Part of a small language model's weights.
Size: width 384, MLP 1024 SwiGLU, vocabulary 2048, 24.6M parameters.
Architecture: RMSNorm before each block, rotary positions, no biases in attention or MLP, untied embeddings.
Each number is 128 + 32 x the weight over its row's rms, rounded and kept within 0 to 255. Layers, rows and columns count from 0. The size above them is the row's rms in percent of the matrix's.

# layer 8 MLP gate, 1024x384, rms 0.0422, rows 190-200, columns 0-95
size [102  94 105  96 102 103  98  97 104 100 108]
[[122 163 155 106 129 204 183 134  95 103  99 129  92 132  98  80 116 156 121  79 103 127 157  86 137  92 100  88 143 142  62 116 106 175 124 172 121 187 125 127 113 137  30  89  66  77 174 105 140  87 110 150  41 163  97 164 136 150 142 128 133 129 108 175 128 145 113 179 102 122 137  86 131  95 104  62 115  54 174 119 134  77 142 132 123 113 151  75 129 117 123 104 117 151 147 175]
 [139 125 149 188 101 128  74  99  85 104  89 114  98 116  95 120  91 126  86 119 182 111 112  84  94 113 151 143 150 118 125 116 150  81 110 130 131 159 100 107 173  87 122  75 126 111 146 112  73  98 169 136 122 127 189 108 103 115 114 160  98 103 115  71 166 196 168 118  98 117 127 116 149 129 102 166 128 166 104  87 173 104 131 143 146 121  98 134 130 161 132 145 147 166 149 123]
 [ 83 142 110  86 140 145 159  75 161 170 185 162 150 124  80 150 148 124  96 118  94 147 131 123 100  87 195 101  60 145 135 160  96 128 124 115  96 141 145 141  92 111 127  95 138 117  88  95  72 144 149 122 124 129 153  80 159 148 115  58  63 168 100  67  67  89 136 155  94 118  83 141 113 103 143 102  89 130 160  98 115 122 158 117 183  38 141 114 118 145 163  92 161 161 100 139]
 [158 168 178 144 149 112 159 138 175 110 110 158 156 131 142 110 127  88 159  86 125 137 190 137  68 157  72 110 134 109 138 105 166 156 101 120 125 143 182 110 145 119  83 102 116  22 103 116 149 113 151 162 138 151 147 171 125 118  42  97 108  97  83 135 162  61 145 105 175 107 113 118 115 143  83 170 150 167 138 115  96 127 172 108 149  90 137 129  97 125 153 126 141 127 117 151]
 [151 137  93 161  84  90  53 136 121 177 143  85 118 162 101 161 118  98 127 171 148 151 167 125 131 167 102 105 101 189  71 128  61 150  71 170 125 146 144 135  72 144 160  92 118 107 155 137 152 119 180  48 134 103 227 116  56 104  94 124  91 184 102  99 129 199 183 150 167 183 166 129 202  99 117 150 135  91 184 115 120 153 108 117 182 145  95  90 125 133 157 135 123 162 175 106]
 [139 107 153 114 126  97 128  91  56 118 185 119 133 151  98 149 121 123 154  94  99 199  35  52 142 155 169  89 143 170 121 128 156  98 175 120 120 157 187 101 151 120 134 165 143 159 115 106 171 104 208 120 127 147 147 136  75 139 108 100  86  98 148 105 113 100 173 125 139 138 209 106  96 157 121 119 134 184 178 110 143 160 131  70 132 107  95 174 101 103 128 130  69 171 108  58]
 [127  84  90 149 149  96  82 143 127 144 178 132 129 163 142 126 129  79 151 121 109 188 202 145 160 189  75 167 172 155 109 103 131  85  47  97 143 112 146 114 103 138 133  55 134  52 192 133 133 110 132 136 148 130 124 133  69  93  87 122  65 135 170 191  78 138 104 178  98 116 119 150  89 137 145 132 130 169 141 200 121 138 129 134 148 115 104 103 149  98  82  78  77 148 115 133]
 [114 172  85 161  66  88 137 191 159  96 124 128 159  72  94 145 163 114 111  77 114  57  93 120  85 127 143 146 111 129 115 133 103 147  96 144 136 134  87 128 147 124 139 145 192 165 161 155 213 158 165  80 103 145 107  87 102 147 128 114 120 147 176 120  98 157 118  65 157 124 107 149 138 118 101 123 133  85 108  80 168  77 138 159 102  94 117 187 144 179 136 189 133 120 206  77]
 [126 110 108 124 150 167 120 218 102 109 145 145 125 105  81 163 105 143  75 119 144 147  69 115 126  99 116 103 139 165 145 133 128 100 169 200 171 104 104 110  80 150 152 142 153 139 139 115 124 105 157 141 139 129  66 158 144 138 121  73 145 102 138 109 146 167 159 173 119  74  88 123 127 146 114 160 139 109 179 121  78 148 130 162 144  86 131 123 125 139 139  80 130 202 141 185]
 [152 224 145 131 148 140 111 147 117 112 103 155 102  89 142 150 169  76 142  93 129 141 106  85 131 136 140  78 185 129 124 119 140  91 165 194 116 118 162 152 114 123 137 124 144 118 130 104  79 136 158 156 124 148  87 143 120 135 123 111 122 143 115 176 136 162  71 133 116  98  85 135 170 151 138 149 161 124 167  91 143 130  82 149 114  87  80  96 102 111 134  55 129 135  65 131]
 [145 105 150  95 162 130 161 113  56 183 183 139  79  96 119  91 135  98 118 132 106 145 149 149 126 162 188 137 107  64 151 115  74 114 148 162 181 111 117 145 111 126  92 129 153 163  78 127 189  83 176 148  47 146  96  74 140 147 105  98 149 160 102 115 100 118 142 145 140 172  97  50 108 159 135 176  70 143 147 129 118 122 165 157 101 147 135  66  85 110 165  94 111 117 136 172]]
# layer 8 MLP up, 1024x384, rms 0.0424, rows 190-200, columns 0-95
size [103  98 107  98  95  97  92  98  98 108 107]
[[136 112  75  95 100 170  80 123 155 147 202 105  48 102  82  90 141  93 151 106 128 138  93 118 118 168 157 141 163 119 155 107 118 151 134 134 178 165 138 125 153  82 154 107 153 190 137 127 113 134 120  76 126  80 190 180 103 102 106 188 129 113 124 156 142 183 147 120 153 174 180 152 142 145 141  82  75  81  76 152 180 113  90 102 108 218 131 171 167 110 136 129  65 127 114 145]
 [105 112 118 232  62 103 109 117 104 151  84 147 196 140  64 161  90 133 150 167 176 100  93 115  95 106 163 169 111 116 110  92 175  52 126 173 149 184 171 119 146 140 144 134 131 155 169 129 105 143 117 141 157  88 133 184  92 149 167 170 121  20 113  99 173 192 174 142 121 131 113 187 112 114 145 158 150 107  96 101 137 135 135 116 111 165 175 129 150 161 144 158  97 101 124 130]
 [103 154  73 133 117 144 120 175 151 104 174 159 143  91  80 227 181 153 147 129 120 109 120 163 186 165 127 148 141 175 129 151 131 151 136 152  93 103  86 114 124  92  92 178 108 157  81  95 128 148 134  92 126 174 112 109 143  86  73  87 131 119 123 111 134  75 116 124 189  60 162 156  77 183 111  90 182  34 147 158 148 145  92 136  50 148 138 139 127  53 120 108 185 115 113  90]
 [163 102  81 130 121 115 120 130 118 159 125 158 158 125  77 129  90 140 102 143 150  76 129 111 122 160 147 144 114 122 138 110 131 210 136 109 159 202 148 135 129  89  95 115  74 140 120 144 156 121 151 139 132 122 132 135 120 192 102 156 135  86 143 113 104 135 113 166 101  81 138  70 140 103  32 149 155 156 128 144 170 132 158 152  98 153  70  84 168 111 146 130 114 181 128 102]
 [ 80 143 134 171 107 110 150 162 169  66 119 122 109 103 140  91 155  84 101 117  82 159 128  96 152  89 103 156 110 148 146  74 170 179  97 149 151 149 161 129 118  67 111  86 170 125 144  87 141 136 165 140  88 170 128 179 146 127 152 142 158 160 130 162 155 112  80 141 150 169 128 133 150 104 117 151 131 154 125 151 105 114 107 177 114 147 130 108 139 134  98  84  95 159 152  75]
 [ 97  92 189 118 184 103 174 171  75 158 124 121 117  87 137 139 180  98 110 145 173 118 117 121 160 104 149 129 125 188  81 117 124 170 143 115 138 161 112 117 118 115 151 110 127 161 133 108 131 135  92 147 108 137 109  99 121 130 107 197  93 130 145 103 135 155 118 144 133 149 123  80  70 195  79 155 133 107 183 120  30 111 118 158 140  59 167 114 108 158 133 133 117  73 135  90]
 [123 160 107 130  75 131 139  75  98 116 136  72 100 121  38 161  97 156 113  81 124 116 114  92 123 168 125 103 138 135 109 151 106 130 110 125 109 117 159 133 111 131 117 128 140 157 116 143 140 126 124 124 158 204 144  98 101  77 143  73  95 145  86 209  83 101  98  61 135 170 127 112  72 144 133 197 212 125 163 148 138 167 145  94 128 167  89 139 101 154  98 133 159 135 148 175]
 [154 144  72 127 149 178 116  76  86  92  88  69 156 140  91 138  87 146 101  88 115 119 104 112 172  95 144 111 156 132 127  61 189 121 157 172 133 133 130 132 103 116 181 121 135 110 136  58  59 125 115 190 156 152 117 122 162  99 110 164  93 133 179 157 202 109 123 141 160 111 107 110 132 184 145 131 198 145 102 114  76 114 128  90 105 171 130 149 141  68  95 163 128 106 114 191]
 [189  90 176 112 181 107 131 115 130 126 161 135 128 122 137 103  44 137 115 114 131  94 138 121 143  94  63 150  96 136  83 129 139  88  77 109 160  91 122 175 133 101 137 186  97 102 123  93 102 188 123  92 135 126 111 129 146 155 166 115 128  95 174  85 159 114 100 147 146  85 122 179 163  76 144 151  56  93 103 130 139 129  91 157  96  81 109 127 131 114 168 146  71 139  52 135]
 [171 178 126 122 176 188 157 157 123  47 135  91 163 184 112 100 122 104 144 116 110 109  98 110  85 106 114 126 187 132 118 197 142 165 171 186 107 154 154  97  81 163 114 153 139 170 142  60  77 122 138 161  92 144 118 133 162 164 142 118 103  88 139 164  46  99  98 132 114  79 106 128  87  86 158  70 153 147 183 126 121 123  75 171 119  89 118 118 124 145 138 135 107 123 147 211]
 [124 153 197  82 134 130 148 112 160 109 142 160 148 156 126 100 156 138 111 140  97 133 135 132 105 107 120 126 129 147  95  85 112 213  11 145 121 159  48 137 143  85 192 132 105 155 111 153 154 120 124 101 133 139 175 129 119 163 106 112 121 134 148 131  85 212 120 126 131 176  57  91 143 128 136 161 168  66 138 133 117 132  74 102 188 105 133 108 104 116 134 119 107 120 171 118]]
# layer 8 MLP down (transposed), 1024x384, rms 0.0368, rows 190-200, columns 0-95
size [103  87 105 100  95 102  97 100 106 104 108]
[[146 112 138 184  99  65 178 110  91 108  93 133 153 143 196 186 145  98  94 194 154 133 176 208 109 155 117 142 137 101 115  87 163 113 150 180  87 113 105 117 133 147 135 154 187 125 115 138 146 159 121 182 140 111 114  71 140 178 129  98 101  79 109  89 121  80  95 100  98 121 102 181 130 172 125 159 151  94 124  80 105 136 119 135  97 110 165 165 141 137 114 163 158 107  79  42]
 [128 103 121 101 128 135 147 136 191  99 125 151  88  92 150 132 161  85 134 148 144  96 127 144 131 126 106 117 172 106 139 109 102 169 115 129 159 123 139  76 133 146  67 180 143 114 108 105 156 153  78 125  94 162  94 105 168  86 120  54 148 140 145 102 155 133 107 128 168 130 138 148 103 122 146 166 114 131 110 121  75 159  83 127 137 166 156  87 166 164 133  74  78  82  90 172]
 [139 162 142 112 152 206 105  79 162 162 145 129 145 133  36  95  61 137 203 144 133 133  92 109 129 159  98  83 129  82  86 107  92  86 108  84 155 108 119 156 109 153 130 105 104 215 142 104 144 140 152 141 125 124 120 130 173 107 117  93 128  98 140 171 136 160  89  82 160 138 124 123  69  72 143  79  78 109 128 105 133 149 127  91 146  78 150 131 176 173 110  89 135 120 101 137]
 [142  97 114 125 151 114 184 106 141 115 110 126 162 165  85 124 124 211 144 131 144 166 142 139 103 151 173 151  99 184 112 156 115  84 169  83 113 150 156 124 116 128 141 187 160 118 109  76 125 126 109  97 143 156 146 116 144 140 102 173 131 148 197 155 155 127  98 172 102 181 125 131 113 112 122 113  68  96 124 140 157 149  75 129 138 142 142 125 102 146 166 174  83 105 132 117]
 [137 141 141  86  88 112 147 102 190 195 141 155 149 167 107 112 128 162  71 177 128 129 136 146 173  93 112 123  46 124 119 186  69 129 158  68 160 150 202 132 128 164 166  86 110 167 126 151 129 141  94 159 148  77 128 102 124 154 174 160  81 124 148 141  83 112 170  76 162 123 132 170 164 100 113 115 130 153 161 105 187 164 170 106 131  96  98 174  96 149 193 207 155 168 148  88]
 [121 145 138  97 104 121  57 105 189  79 159 140 109 113 130 166  94  84 168 114  76 100 134 119 111 170 136 134 160 179 161  99 141  95 146 140 146  75 177 151  98 116 123 152 121 159 195 156 155 106 155 141 140 158 139  97 170 173 112  94 128 203 116 123 127 161 149 102 147 188  83 143 150  92 155 106  99 125 138 125 122 154 125 114 113 164 112 181 182 111  54 143 101 158 144  81]
 [129  75 125 136 217  90 108 124 150 149 117 166 135 164 175 127 191 107  83 197 137 103 160 141 117 121 129 175 125 154 193 130  93 133 115 125 147 131 121 113 179 116 126 149 134 101 125 116 113 143 135 122  85 102 105 141 168 120 194 168 157 114 158 127 149 153 132 209 149 103  89 148 192 150  94  81  59  83  61 142  96 136  98 149 146 115 103  80 117 100 137 153 164 134 165 111]
 [120 154 154 180  95 120 140 133 109 129  99 149 171 146 180 149 155 123 139 170 161 126  85 105 138 101 114 158 135 134 188 114  83 121 145 105 100 135 129 132 150 102 151 119 178 189 113 157 126 156 145 110 116 138 179 123 138 114  78 152 222 118 120  55  80 159 133 148 164 168 120 150 113 103 152 166 102  96 141 182 141 166  96 148  93 176 156 137 116 157 141 161 106 141 133  74]
 [ 81 216  74  98 114 173 170 141 133 170 103 157 140 104  82 135 130 104 129 163 155 164 138  72 107 126 137 127 182 144 126  78 167 116 216  87 176 109  83  72 110 157 133 104 128 137  84 119  93  95 106  97 146 120  95  82  89 148  75  96 133 149 122 158 142 148  68 144  86 150 129  68  62 165 128 114 172 170 126 138 106 119  82 130 164 142 164 157 157  89 127 151 133 114 110 177]
 [124 129 165 132 144 142  65 111 159 129  97 138 141 154 120  99 106 152 130 180 143  93 139 124 123 157 173 104 126  99 140 101 130 166 125 118 139 116 127 119 127 181 173 188  97 139 139 117 152 147 141 134 112 169 149 105  96  88 150 118 118 140 108 118  64 149  99 130 133 166 171 143 138  99 177  50 188 155 143 167 115 167 120  88 142 101  76 130 178 148 159 208  85 132 180 143]
 [139 149 117  99 153 142 126 147 182  84 131 113 129 128  93 121 130 170 109 155 127 111 113 174 118 188 148 128 136 151  68 128 152 163 137 126  90  92  94  89 114 160  72 154 118 117  87 183 120 158  82 128 163  76 122  83 132  90  94 140 160 189 127 160 137 145  84 128 147 132  66 171 145 138 100  90 108 131 147 181 136 152  86 114 104 130 160 230 122  99  64  76 104 144 121 137]]